Part of a small language model's weights.
Size: 8 heads of 64, vocabulary 8192, 34.6M parameters.
Architecture: rotary positions, value embeddings, a smear gate, LayerScale, capped logits.
Training: a variant of Muon for these matrices, 903M tokens, 7084 steps.
Each number is 128 + 24 x the weight over its row's rms, rounded and kept within 0 to 255. Layers, rows and columns count from 0. The size above them is the row's rms in percent of the matrix's.

# layer 5 attention key, 512x256, rms 0.228, rows 52-57, columns 128-255
size [100 110  96  96 103 101]
[[179 149 113 144  85 173 144 148 132 133 139 119 147 109 110 144 100 182 134 136 143 111  90 120 150 104 159 140 149 125 167 105 162 118 155 112 144 153 127 153 118 107 134 154 129 112 163 101 151 128  94  86 174 159 100  87 159 141 137  75  89 145 129 115 126 119 138 147 137 147 125  96 112 131  92  69  96 172 153 144  84  97 138  89 143 126  84 111 123 141 151 124 139 121 128 115  73 143 111 155 127 188 107 135 143 120 130 143 169 123 156 139 125 134 140 107 136 152 115 121 110 155  97 110 134 127 144 112]
 [141 133 126 108 157 113 124 127 114  83 109 146 104 135 135 131 121 150 150 119 133 128 160 104 101 142 138 135 148 150 140 146 103  72  95 130 151 152 153 143 125  95 138 140  88 127 174 115 126 141 151 163 176 105 146 153  96 129 125 138 120  99 124 105 170 139 129 154 133 129 128 148  92 121  89 142 143 158 157 140 119 104 139 149  98 109 154 168 127 150 142  95 149 138 130 134 114 133 106 117 123 113 132 106 159 122 126 127 100 153 171 137 105 150  90 117 108 159 129 133 150  96 153 108 145 105 149 140]
 [115 159 156 122 174 122 146 113 129 130 175 113 143 131 124 139 149 111  73 151 102 137  93 135 130 150 134 129 155  91 115 158 117 128 133 117 165 105 122 144 126 156 103 122 127 135 126 144  76 158 121 143  61 153 113 124 138 120 136 101 152 153 100 183  88 113  77 136 105 172 142 123 114 158 161 123 111 133 131  99  99 112 139  88  89 123 132 141 107 139 124 147 115 142  96  79 134 161 122 166 134 107 113  94 124 123 139 123 141 132 104 155 150 151 136 149 128 107 147 152 120 131 144 154 134 116 152 125]
 [155 162 101 136 108 120 162 116 131 134 113 135 148 116 109 128 110 152 148 114 168 138 108 125 138  80 166 102 147 129 123 131 146 109 124 193 158 117 147  80 156 120 122  95 165 106 167 132 171 113 151 132 148 109 132 146 123  70 134  88  80  89  93 104 125 100 133 103 134  97 117 173 123 123 116  72 139 159 138 143 162 113 110 155  97 158 160 144 116 151 129 101 120 153 133 130  86 141 147  92 112 139 135 135 144 120 134 124 148 177 125 111 108 128 119 149 119 106 142 144 114 138 123 143 136 148 163 139]
 [128 116 142 153 115 118  98 180 151 109 119 117 144 111 127 121  79 171 152 118 123 125 139 154 133 120 108 121 143 128  98 114  88 111 116 143 114 138 129 123  88 152 120 177 122 150 113 131 119 117 133 140 122 167  87  78 153 110  76 147 112 144 130 130 120 154 162 129 144 136  96 102 101 119 110  97 131 119 124  88 115 111 103 170 116 156 110 155 111 134 114 155 130 196 133 132 113 128 119 170 132  72 131 145 142 118 154 128  91 115 121  89 177 174 149 117 145 112  94 123 162 141  86 146 126 125 107 108]
 [ 79 121 143 100 125 145 106 118 184 149 133 126 145 103  98  89 123 124 105 152 142 138 173 147 121 146  92 173  95  97 102 150 150 174 175 109 165 145 118 135 148 133 179  82 126 129 136 121  86 137 106 122  80 140 160 146 168 112 132  86 114 135 137 125 122 129 155 126 121 136 112 110 144 134 125 126 147 119 151 124 133 149 149 115 137 150 132 158 108 107 123 145 128 125 122 111 154 108 146 113 101 164 136 146 144 132 129 110 104  86 116 155 116 111 117 164 156 148 127 102 122 115 151 122 131  91 108 105]]
# layer 5 attention query, 512x256, rms 0.229, rows 53-57, columns 128-255
size [105  96 104 111 100]
[[ 96 122 113 117 135 142 128 140 150 134 109 155 119 131  77 110 138 113 119 108 140 130 132 158  96 109 119 141 155 161 109 110 110 177 148 157 111 136 182 144 134 127  77  95 163 137 130 103 104 139 130 165 155 138 105 157 112 170 106 122 179 117 103 114 128  60 180 143  86 110 131 145 117 113 126 119 110 118 154 134 128 144 154 126 122 127 142 130 143 119  89 155 168  69 167 117 101 105 133 169 130 130 127 101 139  95 141  88 160  89 135 118 114 129 130 145 113 159  94 129 127 174 158 130 123 143 135 124]
 [144 124 138 125 141 164 121 125 129 128 154 117 154 166  81 157 160  99 122  94 150 104 128 109 104 138 147 175 131 110 127 136 157  77  86 130 108 113  84 102 106 137  72 129  92 116 107 100 173 117 109 164 123 143 108 172 135 150 176 110 148 106 137 128  98 140  86 124 107 138 143 105 131 112 159 120  80  63 126 102  86  91  82 128 151 114  81 127 135 148 124  92 147 136 108 122 127 131  95 134 126  96 115 115 117 171 149 106 123 126 104 154 116 100  97 122 152 125 104 141 113 128 108 105 121 158 166  98]
 [138 100 110 136 112 115 152 141 126 125 129 138 106 118 104 112 167 125  86 142 162 157 114 131 114 124  99  96 138 116 156 197 151 127 110 141 152 118 144 125 119 132 126 160 177 170 134  82  90 126 123 183 146 126 139 101 114 156 117 126 121  74 125 110 119 159 147 164 119 119 118 147 122 137 119 108 115 153 125  95 111  85  98 153 155 161 127 103 158 143 142 143 144 103 112 131 160 140 113 129 140 127 107  95 144 137 146 125 163 120 157  82 143 172 121 123 128 103 134 116 154 131 144 128 102 101 116 123]
 [159 156 178 138 131 128  95  99 145 123 100 105 165 142 108 119 114 137  98 146 134  91 117 138 120  62 156 122 137 106 110 104 167 135 140 132  98 106 123  99 138  81 118 113 135 187 117 112 148 106  97 106 128 129 113 120 100 100 151 117 140 173 105 100 130  84 147 126 159 134 113 157  65 132 151 157 148 185 142 159 166 158  97 148 139 115 100 131 102 116 143 122 119 123 146 130 108 145 147 124  97 154 133 113  91 170 161 101 137 147 109 148 135 146 146 105 126  95 179  71 135 140 122  90 132 173 101 166]
 [120 113 118 146 139  95 139 111 134 172 109 112  92 124 151 131 121 137 161 133 128 139 136 141 132 107 146 142 150 178 120 106 136 140 153 126 147 116 123 123 135 116 127 129 150 123 165 163 142 125 121  73 123 111 140 122 175  86  86 140 125 161 141 146 144 131 131  87 115  89 184 104 133 122 141 136 142 153 120 126 105 123 138 129  93 131 169 174  74 106 138 140 175 142 108 147 139 138 131 131 115 119 105  88 113 139 119 124 142 173 107 171 148 105 122  85 131 169 110 124 131 126 150 162 110 126 127 143]]